From a checkpoint of a small transformer trained on Wikipedia.
Architecture: LayerNorm before each block, no position embeddings, ALiBi.
Training: a variant of Muon for these matrices, 362M tokens, 11042 steps.
Each number is 128 + 24 x the weight over its row's rms, rounded and kept within 0 to 255. Layers, rows and columns count from 0. Numbers have three digits each. The size before them is the row's rms in percent of the matrix's.

# down: layer 12 MLP down (transposed), 640x160, rms 0.068, rows 116-158, columns 0-159
# up: layer 12 MLP up, 640x160, rms 0.0678, rows 117-158, columns 0-159
down116 103:155127104134145123118109132100119161109110103132158100112134135114133120115100157077163110168092143179169123166099115164128098172123074169182115094126132131136154122092157136110132136142111116150147161118139103128128171141155115116129100153115121134087161116105096151115150141178189109102098101127148204128100102097134152126125099128141091123074153140139125104140159135158153146110118108129129136126118104136143117103105125101093160145144099127118140126122104129102133130101154129
up117 102:122138099141142142120090151143102138123145098127175129119138136134144131088127110110109108127087194168148143098113147148108088146172150147116134152154159137172117124154103115102129123117096173115163119149132139125117127165142135124133130131139124161093139086191114142122095128139113121157121188149101129137085130067141122134114147107155133146168145099108113138092091104094085098157123192140113146101127129122105134132120123134108140143108158116130146139156105112157063130121145104
down117 097:084166164145098102151149125123129093139142205157129153141098135157096171137103126108138172093133118133134093109096176101129115145104088116104125113139098119130163106103135098130158123139166130126154094143109148116135137101169093152145134149081134126138129144159149165148156140102143143116163106125125133107122141116135149104117065081114104092090155129110108115142137143102146102129117141119140158138105091161161145140143090145109137124153107121095161115127136104127186111123112155
up118 110:123142170132155155113136151094104163181148134115122169150120122102145115107116079134131108135154155093103187100142090102146140137114171140122129176111126131104170134151095127161114129124096131097101170109147138122114108121131143146186079131124146115153134152108116157122111135105095088120187137094090151161158127147140135123131099134127126131095098122148148086163135130086099149138180119102136086126117101177121121121122128128105123113120103152132130106156134087107113121136094121
down118 109:120106135166089119112119130144113142183116124134086110123117157096134105150118148095117148113147101109092154141123131157091132133114127082130090161154118115092107146129123100179117109112142083165156106152180145135110110168113148126147099134089126186119130147082105131115149113106115112158124158143148155172119153099154156116139125166138129125122101138117126109136131172121090129126106124118060101098138152147134142111144132116164090135107127137138167167128165126071138092139143143
up119 098:140131131116097139132136120121128154137168094156148130112113148089110177137112111137099114126137126163124095133166092150108095155099092151118108133119169159083118079107117160122125069102118150131108115140141120129086142180135114099141131085122174124080153107127167148121130166130156148158098096138135138127138156160175129140103130118124139145138148126120099155107137096145098114123098171137132154106175136076119102119159155110115169121148121150119091087162130137136130167155107126
down119 099:140149101173142144147142152130118114152092082105107117125157103191149103130128110106173157120122175155153087103125120102152173143158135134127115106147115142112108152140142145078156168135144074127153134114123072119123092150149102138121126177100100161114108108150130127103126153124130153078118113132116096143121132087156104128128140151102107157104115080116158166129093100158171121098129127088133127145141140129159124141111074111109107113139140122146129108155109130131143164143158143
up120 091:145099138138185138150146110141141126105113080098149106142123177150157104157107103095124130107140138136135147168162084155144133097077147151096107129138159124156144130139140121134153106135133153101094137144122092156122137127112145142133157040096140107117114156134141080123100117130170100136152098144129137127114167148172156184156111132089116144120130105100099156143135158163126126157150124093113084135119103161103127106086091137113138115100137148132121094109139130113141126139107105
down120 090:099121128135134155124120151141110139106163175150116160109124098087071120145134131112152101144114119125108114111100152115131135151144149084146107149143101139111126126135138167100146118101133109166130099144146148078122140113161099132149113152165152089119142038125135197113134141124085149123145147120147135128120118113092118086116142099132159120143109184126113129155101150058147135127106130156141131101093137111128125184158152141159103120142136102128157155118137101107123155130157139
up121 098:127116067137172132120130146110167163130124072145145152129143134100133144099157101147123121132134170116138122149142130141158111135113138156105151140128164137140082130111109151125161144131161212095142105134094114100113107108131099132140142149122147085119131123088103090151093130122162115155117139161156095119175120120075135126130137166131090102085138128121168088154121115085179135112094149134128147136141079134123137138102100136112160134116151124149154101157125113125128163135137093
down121 104:106158154081129109127141150147129120081126130112099116166127067130099130144124135120138114120121157109133139137140134163109122086090157098138142151137117124156155138142145087151153144162130071154171144112121170153147120144118088104155111096105123091117099132147146129119126143128145111124145126111070110120104117110153130172106113155076169149167121106102099140107090130169154150136133114172141145150115142116148126158112105129134068163140139103142145192144145101114111097133114155
up122 097:098121111137125103125168079145089135083145101154153117170120159150084120131132101148132133146138105134133137110140099140141112164119079152172136089168110138116113116144111116115106091102115124087147137093140093171110087129138124137135119137123118126140148117123196128092146129135143128144145104141128164123136134178155122127138189105116139128125120150112103085078173152128119183129100179074119154146118127127089145104101127163132163125098158127089137119128115156132130117129136110
down122 098:171120125121128104153131114113135174126168159087104095149122109101129134149090106138146116112128149109142150162134105153097163075110143093115130140110163117158134086105114131120125123148145156139113155126132115104153118130142121166120105167142120161066138109133134127118108106115118139161132154161096095122161114082163121108142128117153106127127132120120154164113096121110145102118163121129103090111083168117180146134155119157113122141132144190118134107163148114069178157105127084
up123 101:107124141104123118120089072118167139107129098134144142119131149118170131100125146131115118125101101129136141129105119139134170134143110137149119136145149093137116146115102132101142103196150126114150102105127118148112157103139116111107151151147127192162133141094121127138102134151136146132191164099135154094123174112120105143125130097141109128123126131120143119105220155115138091107085116113172165147099073153125104153143127145127132142111112137092148133158072090137102113158166128
down123 099:134135091126181161144102128147129138146141120101123169102137121160110200176106088101112130135112137134140105123103103140186132137131177130117123121121123125112121102126156101108105160109103142122101128085126145101155098135111099106150120180171139075105160132134132083103123131142109123110132104128154114097094081114146145143192130165110163104129172146118097114103151117115116094112146121142113125095129141124129120137130091126142135130091145133176147136158174150108106166113128123
up124 100:131098114154148141075120176127181124116133107176160120161139146147137096149125129138159173163133115133090134082136119125117127165095136123152118145127129106146131119117147138124130095108137079101151129128088117129185138119123187128169085143158158100079110143139125101153109108159113132157116106109086125142107099146114100156128138157128133140125130140129134128137135119138095097117113075116097139118140121148131111076100120149139153084102054114113117113147107126159093108156141119
down124 090:097119118103131119112139123117114068105145133146105113121127147057114140116124079137153079102113154177133098158135125131096151138153092144135130134170150166139117116155142110098142100117064143127146156117146132127105171140137136124159164118151142137128116142141125174092162165142088102103106140111165078119129110142158126117112131094116116147126126078149131133123138133113164088113150164142139140138094158134126140160148130100133128135178185096116125085129123124087151166125132131
up125 100:145108123100120179171179147117142114104151103132156093122176113136117098097097108147123148150096094134129116096118130136159133124109130137129125137131112139105152145132114138115107127112156156113165119097153137177109133176125123111120160117131115098125118096118131125142155106131133127136104138141126103153124149152154071098203093066187142171154152115145111122131128180103160136142149124103104121140094122091095116132123091191092118126124099144128121127146085147147126115147144113
down125 088:104118127121138173157130148081106095122148106073134117140159133121150124132123125113122139121120128158179147104140125116105126130121117064114121126113112082131151152116142078126118161124145154126126141138151140163107089101129101126118152117176136088141123118114148092113145133149154077105113111126082130107103133105125074144159044116140142133138130160151131140123130143136137078146165134130120112117123166173106179131139135179140172165157111138092141135157150129130143119103170122
up126 102:147108134088093117125103132141140180157093125124152102098120122139150137107156165068159102138136155166110172136084138150139158124116113158110141124149119133135083129136136092130159205107147138134103094107092116172123120120121160094120100135108127174089109125131188110120149128085093130108094127115154120144137136127111140140121103123165121107172122092150143151144114109160148147100142120131147151108145101165131138121066140139136152077143112121118122132123142106130111170133116116
down126 100:121152138134124165133144138114133111185166088127136114135121187116058143160124136157109158107125107146113094130130151148144111119148131129169121091151115116095146107153131113086088120141135110096138150167127147094127122156129138124160124136132156149149125157112111136105130166142133099131105138139129124153099090101152161149136119077117105132097140124153126103058131146081138087149137183151146075144113131100128125104090071125108140111126151119127151111168128129125168113152151145
up127 102:145108188152168131152090110126173153147110156126140127133123138131106131147114093151141175144086171117163108138096114139096139177101153112119120112104106131124178123132082142107139135125130150144130135115096110114107090160113141116124122120160129130131154151108119178133169122071109130134132155136153121128147149129132123141126131121188102116161146113132075168168183097127097124071115146097126091082101123139103112097151117151125123139128121137119153140155113097082113145124117114
down127 100:136136119102164118103137119102131127151198127138126115095139142163145161127109152110131116140134170092149090115139134161146097105142115160134122128147139120081151085145140108181114166107125084144110106154134126141092145132102133104091080123120126110137131108140121103125097144102132135158145134108108093103188117115127156111123154120091147179065129167120131134111133152154105146173113089119111135123109111124075108164132152088164161153121110125114107135116145158147165102154145120
up128 088:097137135129126118110186111139144160133127134151116131104138170104137113161107109138093156143110058151169145068135165152130157095125145074146140158166144123107151145107112123131122170144095145120151114113103122136136124122117176137098087145098111104156107087135183098145117112087136150113129143156124146116128187108126158115124125122092085104127159139140119118157125120139120167131103131137079158075140151135073138145153142142127135105103145120132137120158098111126113132119098132
down128 091:152126113122134161075085133135127173134115111083107130144159143118144165087113153146190146117111178126112084158116113096134150178162111155126130130123161082154151139145122167141158098080144126132084141150129147094129147131153105140181145087134131111119083124092117153131121133145120160105122091126125135136125116132102095123154122177144114132097153140108121141127114109100122096132159122107166137125130121159155139108100129063124116141136147136125107141095187124102129118101121140
up129 102:143129148147114141125131146141093136160153111146096114177130097114200120108157123174132127104126127180109101179101100108128121073102130124118133154136144110099166148129112123150119080128173139131133090117098109149118134079137126103121161141110138124129135125108085137112087077115118117151106129112124141122119144079095105123120160081164137119164178140099132122154143101087186132118113142119136153108148106151130131109139106138173137159092168124130133123099117148136121151119121162
down129 098:100111093128120141158121093163148132128125127154151097143138136131122113159190111115127154099128109085092166122142094153140134158134111106131151138143117148096130126112074129115118173115172158139135111129150092140155133115147122144144127141133086118130152108125133164134107113105190118091141110111125112134152105158104105144136141131155125159127125094170096132121126140134075134137127119114118156146152139131126150158126081158084123144049143128185102097155149133099139142122109059
up130 098:081106173112107136139095163083152157140146121108114104094097136144170118130127138118109117106111155112128139148147169112133149095099131151125078137178088162125154126137095129136135116118174104114154153132159133138165117133118140096122140131113133142149113116141130106162116129148133121141077150172104119135103113186119103110139106139111087129124107144082060136147127102084155103135111127142137147165121178105149123127146128168109110062094128151127111150109158126138100141128160140
down130 099:166142131105131128127160109137150161154135108114107122095118169097149143126111132156135145057148169118137156168104119127144132146119150115119133145106144153133138174098141148155122151120125163125063114147114153155134132175097125112108118137066135174170132119096106188121145139153100134110166107134115128150134123117131100106149105137159122110083140085112128094142108130131129145096115135147101086077105141087126128149112111100097093160116152072155138114144151131128131150128112156
up131 103:108106130116103096112106133107178145110140179147153156087118169076098142113168127122158160165131130110122122099145108122087128095103151102127123076152128142093141166118139130133138118137115138119124147167120154098134082158118099143115113110151147107114169169147151131149169135142137186163095104098123093125126130150139109089161128145092143139127119100139109170152139155127130115157164148084139133149101097086130088118145144102111115136150141113152129099129127106108139137103129072
down131 099:067141102135145162151149125147118091151169089109135141199162129109140146124118112108128132136172147113113128101114134114133097130107116106157143132122150124118131086133113141132104123152192109142093172127096108115138114119127133155120134112064125147119128121140155136160113143140136134095093082146143144087137150117097147136132148131106143095145155093161169114097161106127132134135148150146154141099112160112158135158127161089139128116076135190127108124149084121079098100143130131
up132 100:114128078103142125098084135125166124125125121100171142144115133132128110128106105139117152140183150158121116135128144142088121143179111127100107084149112131181124104158157080166122138131131161118130084106151080089122129127150126145155090093147141131123196138132142135140120148100127101150109095126123158153101111146148130110127191119131111158117124149153131121091127120085134104123138125101168166131133129137135084119120123129191128133062102137146141108153122117134115160164113116
down132 096:093097149112119127128141139136104138099114127147095113109112107167144165128148137118118140118105139081107077160158105145153140150131149117146171203080156170137160122180126149131067129145102155141140094130147098150142096105127127115118140144095141169121084120160133138122133159133106157141133154134073134118150092121129110132114090158129119113205109083110089117157154121127120130133130135102104127111100137125132137153122171098122135098156125092129130154152123157123115106135137110
up133 098:147110086109037103123116145105105102121121150131136133120096127127122142115149122137162135163168092186124113123117152127157125158134153151114106109163127117118142081097129123109105133155129135096145102154179127104097114148154115098140110140111128102113119145122115126120116140146111135117200138142112159102097122147124106192133090143135140165118159115115111107143122099129116141101093132134123174177139166178109137123168124126112108114157074152110161103164103136126122153123133126
down133 094:126127138160148140142128127124131111133103065118140145148128129135151134141121132079118110134115109136149151142160137110140088105096110109132118167091178150148120136134138137172163162083137158153173065121150158159178144079145174131133138122104100076152117144148117157102121113108137148150081086135136142126147132112138105100104172120141087111096124129093136146153110103109129148109126103139122112157106141129144135096124100103181156089106131132155120133083095099129145129120154157
up134 090:119096123115126119104160111097127117120151138116140137106079133133147113107087149131145114137141094162148100082095115109149133152113075173100172151154141112145167154133109145113137107147148116125139137085138122127114122084136108116118115141134167113166125142127131160113120145146101153116129144167133166106101119136083146122166122086127131173093117120102139189185119119119095144150098174138168113106134133104089115103113174120136125104063157124092113113126164131156147143128107116
down134 083:120117115114131092122152136168130141064131158109123154106085101094094176162115124100101104139118120129101132131086126127135154089105164134181157110134138104138111139146125090134148140100161146122094129117121159153136101128131150124152124132191104086132096091131119132109127102162148152133112128144137173099146152150148098127151157141121144099152094160146139116096122168133152117166108167112112102151105132149132146166124080141121113092114095088173114165086119144134136145126133153
up135 097:140115119111116151130169154148093147107131108139156180087151137120097101148081118130150118118152154164158165115127150131144153092173138150124106120113149154118135140144099092099130108092128121108070110165146108137099145100095149145127121110124118149082138146142137091127171122163129118130136165155114108125124127121124131176122115092119079101100117126157156127152076083135156138146097175094128151107165134156137156133076140116161138119088164131110128142099131119140113156164130106
down135 093:117111130151137119108145139101133120155142133127129100169150115142142151156130123137076120124139100105124098143096132131163118162061150119099127110164151081133136058161141131158133158117104135138165137143148131146128151170107111118097109143151135131114143095110141179110152130127137102108124095112155172155154138151147091087148048133183111151124137130097105138116101125145117127085077134142129132141061144105130105147154132150110119103131131119116112120145123131115176129102153142
up136 106:130126134110157080135154096120116103105129145163173121121115146166128116140141117159084146124152155149104108174172116138138108110130100117173116165142084110144098129166084129113130118141164143136125180135107121147164106116167153157104167113148172194065115108106148144131136110125128137131113100110103125104126113124163090110103144133093118108113128105117122098088148086094110154120144130146147169151120139079155094144129120116138128103114122129109156140164125153120115089116103122
down136 108:091064148131119165116067117120135141112100127114139172115094145171148144097126120123110148112145087155133132126107118083135173112091123169122107168143148145107117118128169139101138128160151116125125162161108125133093108135142131135065087135087113151142147106136088140165143140123175121111104134121130123143151163145124136103136066137144149112156126162106121137129130125106128149136127132137151122150144095134144136136176136085151170110102127123105157167077153124090169122113108113
up137 110:146159112111143134119137157115146149089109164115132133138152122120144145113125087129130144137157135118145121147108117107146088134123097150155103169110132124121181110127158161167124092120076102134130090123153152127088156151112121149148131132109107107123128175123119139077154124145122117108118129101120142183168193120146102144139117140102149127077110148136083141121115088149117146134146119068110131073123157158071118118151148081130151108157126133118141166135115164138175096150127120
down137 112:113162129109107135135120138139157135112163129112122125147113114113111102165096124152133136098119109123145128110127150136178145096089140096134150158110114154088125090126084127131128160132095135142169179131118143110179114155135110103135143077113139151079138132086169132094156098124098118132103101089140112111165128151127184124119162122144112137158095125129154134108171098189153136110103118163139134165123104159124065120149101128156118106165140113130108110175127124108153091132125119
up138 097:187163134098144150127153123138162166133131113098108129131130111120112119122127108172134121116091134149165110107115129141177097113094118119138141138143072141182150158165130129176124085132093142147102109154107105145110110146116139138159133112129107121117134100184119155128132143139106137122189128159110063171119073128122113125124139136093116085121161136148125123110099128072143083154132129166131091144161115118129136116133111116135169112104106097107128153112115156143149108155101114
down138 103:121160138120131111112091158149133157118142153121165162086117152135113148179151116094137111145096140128095118136163118105101149093092170081116117132125152141118146114108164111056139181123129122137114128112135146097171149115121127122131080135173163107097120118108137092130161163139122119167065152149159108125099091139135119125129127134136136142125174123132187139108127101160124135104109148162100102093082149126126119142123111159121094086145144132153119116102153126132129096107121130
up139 093:122107130173139108113127174116144141150148113133124122126104073138105107139118145098159115167128124123119114117081147094144175128133138113129112116194154133178126139164128164128171110119150085115147107129123147169138097118171114160104110147160125150108130100136158157101112074096106113136149069136094114155139101167139129143144131138149101118128143128126129140114101145151088109162146123176142124175110146119180159125109134087119120087125123102135159143153114087113123098142124111
down139 099:132121138151128167113165116116103114098118095119123155114148120128138170167115144153119109125120081127135118085184121142134122089135148134140123106100140101095091149121139131112087127110122117109120103118141128076149123133143114127141154080136137134132101145175090132161132138135135115104221161133142122163143105099111106107149106133123143114134120095111184147129163196137130134128118138096157110087103130137140129137159138147131133107162147174124100105125141127135183121073089134
up140 108:136149134124133092130126157115137088124124135158159165078144101107117113110114123185117113123160136118099091149133137082109152108098111133157135106179071128167080163116158124096181101156103131114121107137129127123117142151129133126152110136147141158107164157110164153089132125115141145132097117126156141093099137131134140073146093116151106087150121144111158155130116144116149067145111126146119136146142122164180111100127105133171175098136106123120165111109117141110119153143128093
down140 108:150155109151140135124153099116170098112105079128133109146081142139130111118076090125115161149114143113123118135111074149133126148128137100131108175133158120155125137136053098110166141151164149144092118134100124138150099122123162126117141131047127114123114187119127140127134148115153138147145119108135153141133132128129181135130165152106138097097125147164140114113131107131120179109110074110098126103138172158132123152147103085119173124138093138096132156125112149109121122150113154
up141 100:097123114089079110136124110109185182121126094157115111141113137181133169100117146115200117123113125136131157133142110119115169114105148133131087120142156114131070108107148117167098135128108132135144113121130090119134132139119096126086132152163146102132147115134095145076127151162122155135138114141135094139087131156162129140141129129107158136152146152119140145100141127110155073154144126140124144100164132139164097140133112176121118124119098158086136167107165127141091169159110150
down141 103:138139118124093123115124117112146160160173119135128170116112129120136122099096160150139121090142102129167137135113123120122108154108166127137132090127184077120137132124143136133147217116121131149119140168143157131118117141132102096126123106123102102109119122094094173103111150105108099146088107103133131121085106167118156131133118117140109163130154140151133121155160128105199102140103124155098163167101085149153089135181131124087114129152154094086144130139100124125131149108139135
up142 098:172168120147122131131144140144098148132097118143094123093138115119161099100103139181166103113145118101133097116096141107133128141109121130147151156123129135119097161145171135134119155101115153076141104120133132163107094122117146112165148101180149118146135088139132107120067158160123111151095150114137105122115108143119097113126142152144151125085109141164133098114118116220141126166137140099116150121181123122140144083115159113154127149118092095136128115120125151085117163157153136
down142 101:120098149142148104129109153118135128161128124089178148115105131125135158145098121160118136160104134163184131103151121156122123198121134117118142114132120157140161149128120080140121085179176123157134127159100103113120119105132125134145090146127126158074112125094073119128144127108141111101114153105090167091116105113130119102138083116119100111150197127136143128128156138093129158135132109149149086135118123099106129152134111087130136144110129121137076145163115164183154122118137143
up143 093:117127131129118130132136115096128146106128118060135138159145105109169142171134086127115115109143129133083147122157089088160170107130142103102111120137111125128129134138135082173115119119165150123170150129124111135111139120132114167111129130126140119084140093075127103136136091126127135178138154114109075148161156141082094114123127103126140135147107079117115144084147104155169165142117147134093132131167176137121111129114118162164145138180109119137153074170129134137134123107081135
down143 089:155121087113160129135075128134104127160131112153131111135092126144109119087129110099143116119080133128168080153127156127118123166157099163131119188142162126097127143118118148130133139110112108140127099101118128126122123148138183125133138152159089101166086139177118114131118130145140157130125089124152182105098134119161163166104137091119103097095150164127095139171105137106090155127137100130150128139091090115142125160122124132135138116098154154158119134078116128113095117170147168
up144 099:095121166146141102153128139110134146164064128138142117147122122081158134102088146104165114143104112131193130122166114113071092135121133133142136120153144161086133107110101110108107157126136152100125149131083109110145156116143143148149115105154128130168143121132147146150167077106123119113119117145109117108126119158138154158140094097091102115142172121089104127109149097155078125135135189090148075157121072149099104144145128167119145134122125104137137116122130127118130134100120111
down144 094:139152103085105173105125141137109132096196116095118169064130126137130165129183135138146134122125130104087122132101125106168114128141135108122147151090104123160093153128111156129172126175111119142101120128125141144133128129133146119179146145093136137127141114114132168117089136174118135117146137140136083119148110103141128097123115148146132158126128128131161041153119156125128143061149096124110142116128165131143108119125134146142095118114138124126087154147099079102107124151146162
up145 093:168116132109144115122162088153097090173128140137135136105102163163095096112106107117130148157184161122099131063125116137118155107102167141119127112134115142119147146139143152161115141130147149145130184118129083111116161153099143110149133151118126098145132123174094119130136126138097155133120121095113127104128154108086202146088103118161146165150127125109074161117083110140125119104104127165121116128131136145093106118141158159144090110127123122153143109163141085094125109140124139
down145 091:101135109090148138129104139122160199170112149160094115127145074091157164135143143106119099124118115118133120134154108130083121152158099138102129127137192115157165105127123156149106117142137137102097079128151138122182139141131104117103125113118150160156106107097152173069117113165148133139120096149124148141150101150148118126137120142099082130112125127126129162144145138128146121150131160086153099113110107128125103081131116137102131096105111141116124157118117138180159097081136153
up146 102:119166077122111121143110159074122119132181148162124142101133086154126115144151128162148143145136134138129109123166130100131152114151132095118066129136148118121146140102151101153085091105149105154110113157119133125083138118169115103115127117159096104122164132094132107088136110092153081095111144126156139112114112120090126097139154158165154168112105126166145111131119138123114104150139136134157106171158120116100147123076090143148136116117125145174158138116119080143146123152148077
down146 097:161134119138134202139113123154130138083126106147120115118124139129132143143105113126161102106126131126119141135123141160142117118139132111119129130101115139112127148137121160139165149111124157149119165113082091191126137168135118136144123169107103146150146105163112162089143124109111086112149118067095153116138105098121133123153162134161137149122151155094121110078119103127135152122114083092153121097158128082111157156169105055084148146158161125135106139118117142092138092159132161
up147 103:116107101124140101141135122146104125139094138171114110136143127116143140096144133134132106168123138135070138096138161134162158098110141143118148171144085152163123158133148133113156137131143110110089118123118113135116098120113065098130125179093081156094105139108170206169092125091153130138107120134114137151160155115092123101168138132167153135109131120125101125156075116112133110140124155165135125103154149148105127099118120188127133094087151151159118142154129138135131102128106132
down147 101:120144189061123111107138133134163154145085130115097097110075091099130131180133117112120114132148118118100101147155144142130100120096094165145118145140092148132140159142153128138121145093093129138077175138157139114117152139123061118141124110134126121123104146164111123176131117086146177116121104157102100116106138126104115098108157129096130131128136093163113140143135153127166097151163159134130149121153119175103144154139125143102111152134140104090140144137137141135161080103144143
up148 104:132125143158151130131087122144144123091111112168166091114114106167157089134135120149170124103122101103122094131114126140135158137137127063155112156158104152146152149150169138126109131109090167150134088140116150127112104153106083134137158113132148119147103112152141155172126147105093122125129169160105126145127106122090102178183137101127129124104121141095158098094140155127099116094103169111128108149111130091124116099161115104180155101134136141124153155105104080113125139148159118
down148 101:110131130122147163140123158138142141078115119123110175114148128103127128175153120109145167129111199108179108132106095111141131157089143133171145147124094132110119162114081117143166109140128120161124149113142134172112113136107120172091145124064111124143126121112150141135172129130104136137157108116133139116151132097127132157093089143132193088119129099133145117136057148125132114133087104143141160145128084121120125167128147141129088106112134118157105147125123087131103123091158139
up149 098:156128109139137133111117123107120128130110111126145172120143133119163161137102122082093140148130087090115130115125124094150184143078107153142130189143085152123143120098158171140113123101126139116092172087133129129130113113119150127111163122208110074118135108103126128148135109100136160137185157147103117098147163129130144147088098098126149116118093124094139129125109152163105174115107106149104124141164138136133134108100105157130131128113136107075103127121081132115115161148119125
down149 088:142156143131118103090109127091116102091106162127132150113125120161125150156112129128124118146142150156126137107122128098115072122149103107143161100162166138146106150115087143157196136147110144167152163100143099153152146105141107162113142145183118098138106158112105107133142137129130094166121118164135138149122132129110112106092089098136109086113096123124115166086097157107125157131147149075091130153140128124125105122143108178093071139130161142155122092137130165134131156110093119
up150 095:197105128158148113150152099125165147112112154183159089151106170129107130133162118144114157108120115125137162106116112102137107162143147156114113128087165101094119144129163162136120147141122108109106116142097072131115110122098132146107140128123163124092095131102129165143149113103123115120154132132130094118112126112128131146087166076136095134154120215096103101127105145131153128120126151108153111152132059127122124143143107124101114090139143140143128097103127122114134120133072130
down150 098:108114133094083170149093115050114116113129096106121169118138096130125160122122122112165123156143119125145089141122108123181110112120098089118140155162065127136118136152117126144133106132151125147125139133145185128099151150149109094139101168142111131138145129137120151073119118160121136153132118131138177183112126157135108137121106126143135111125160128112132114106164126078127122122100108134106123101189122141141129098115159155085078181140103128132142167130128164118108154126142150
up151 103:149138135124147093135114154121154144143091109081112090120134138133100101133122119178067109118095110141108120165123132131132149129108131111150159124135144130115134111132194135108115087106152120106122133120134138104122143127126137070139186146122144111106150112133127160124125176147147159147072186106164124100076132100133111112181130116080133104096078120140130127134127151131142141156131094122138134113147130063167146120140133116113178122116134135139128155194119141130118123156122153
down151 101:158161119099086161157117137133163119148067164122114157128112154129124090177110108099178119121105139128082136099147182114148050133124143147139090135095089154112119187126131093143133148160162107174143148126105105143161121101152114154164101135112097108141117125160149123121154118128101102125146083125122124138129132131131163108125166150148158128112130102128136137127082164086112124143162155137101137114143117122140135129129153153130093118145113129155091104106125101125110134140100134
up152 104:083101091110078092118104151113115155150081160133122164157133114143063125144111128123113155144167116194106111160162108149097103135145141128102105189121144112118135130152147102094105102079164147146134146134133159109118119128130144126141122097136122131109125140107147135160169111127160119136181146155159135134090106117106134106171121168163112136123156152118136148110115114147096165179089116129135120106130082122113144123139135103127128121123097122142139121101118105124113139070141156
down152 109:111082130174128111161156124146153113147110110130128135155140120120126106108130107129136110149105064147130104081134139160145142149154163131125129133141122115159107162177098136181105161146175145147127127143094145124145101097097149123104163167070086109135148122109146131137138100137140129087131122089116141128137106106144114106142102138140183128076063163100124150122095165149091111125103100108118124135171125139122100134145125173147119121116116157131140114150114143143134098140077101
up153 104:139128117116159127121122160169111111117153147167140157107181114110171109076136142123109119150135114131132110136117121083087147080137138140121086119133168107156136160132114147124111116139088166112138179111165134128123116126103125088120136131103088119160185121102135155122150123145122157102082127113108097129160146151162083141121136120139105159122119109087107160129164107135086120097144118117118156119142135091156084157122081132161127132109090115146168114142177139150149166149147130
down153 098:157138115147144128115116123121099103131093114125125117077133105117137088112129148109132158086128088135137088142171129142140151079138162116132146115129109130150192159067132119120112048153129162111108107150120120123136140135122103116098116138104116151128110146121068130125156131128150111083129108158137156118155161151116125125135151129117156126136116160127156133130156132152155091131120113102097137169125161176148078132101085137179116144132119165124183160122136138127137097159161118
up154 098:104134094115139110160095177152157120135125138113121130102167146120131094122140120108148159122105095176130155066124135059101140135117072108087138152146153108088112159109167134126143113158135175101095107148159102108093107133139086117132140140141143099072160142094107116122081133123101134143124133139145124140111172116102159139123152110117105101149125161147141126154121114125121138191155152106143089111142146138172119133138114142105152153119095143152125125105158117136126154127155148
down154 088:133105168132108142136188118122112197136100114152095142177111142133098115107125113114119145150093129135104144160106113111135112115165115156132132144103126100162145169113126094121140110093106113138116156097152157160159159133105148106116097106156157102185122120121139147155157134105137176102117122131089135140113163148124112134128147136155099125148058136134145094085158113141136176119148099130104132146122087077128128134151124093140099125087139129113117173104124113117151160099114135
up155 100:083106127152152100109123165063111111111178135132122167157165104149151113118108142131134164144162121117131114128072124106108147135092104148141118122126143127104150149103101147123121172144114114160114114166089146149111096149115141126115154093138157138149124144113107115123147109122147150142166130152142126085172148090166092151149071125141141109146105139138106134079159127141129101072102134194128156079145135136140105113130125088102128100139143103092131159148115124148133152133127120
down155 096:154125100151122120132111124149154094169090142133108112131166101139085112117141078115098154107139156130123136136110141164155124110148133135142144136171138165106129118158132129105175086155180126148178119112090052126108111136136151131162112155103119152140138146161129186116130113104097130105089094130153132155125099137107155133112179097125148127147136114114144131153129125089114115133115113125109097159114139090087139120125094133119152146159073111149129107070153137144158149117133139
up156 098:093128101113108121125103149134154189098126134116116129132100182123132121111098160137122143084152141149113144154169107080080123127140093066113121135151155123121140120134141110132139126151141183130159150095135112147145141117099150110140132103159079113124132127130126108108147163080114135167154101132103103108129114142136141104144112137140109170134122118148099123152101103139154124156107132147112131098152167160162130136148118124077098114114156118126137150143153138138126223167091150
down156 099:100130153137130099114106133150104159144143106152152157117139167152108121137131117133146118136149142124100140145160107129104124117122105147074112136173147111114090139147119103114148118119143131131167111147108089163132184171106168129141103117214091086125134103123120170128116139094139106119079110094128122118108107152131103148093128128126119079120110107138147107107145136109151164119141149130135120142096109188151109134132125144091138107148123112180160122131150140056117103118119172
up157 096:084159108154129110148165148097109175126138145136129083130100170116161126123126100176156133080178193150125089127122117103146145147117121153105115115109103106118123069140114129140129109106149130133165095132158117125146162143102167115103146122124113104114116128133148095116157137086151134142150122130131134125098069136155101105101128146155124115103106121124141157118093150156163131143119123098136196110123110138133107140153147107160067129130115134153134131146139107150109153151069129
down157 112:115128163141115141143137151092107140074138072161134139117114133085077109154129080154125124102168120177101092141114133150136148116140146145146106110189137135137091109132146148082128166152107141116094134160119083149116133158110115100125137162071158138119114125135074134141154175113200133103140124115127113134110156147110124147097113108113125106121177143076119124136108128138126109148145150106137103147155140127153122151170147151129122119130113146098141102102129138093153123133139102
up158 104:129118142136117124110144129127114126132095106111117155152119110149096123129085133117108119164123132120111106116127075118144123140137111122147094124145118128101183127149121190169160116149140122107114087109120115120176125103132170124126132145096116191167135096139160141085109167138072130137163159104108136060112133110135101154142114136146120197093123089117127105114101182123113124104133109116153164130123129111095120185130183122143153126150128106118110128117113116157153101139120101
down158 104:090090092110131109126113114132142145133149116140107116090111083097178148144148105154115153127143138178121143153050156157160116148117118141112166101128131108088136131108128106146166149110117128134118113126127137104150158151115107139108076120126148146080120183124108125146147136152118104109130099144086101137138146120136145154111140118164120183160128101121138144144187119117111143151156110169154082176130122136107118146121129156103163091096130116100139126111128162134117108091157095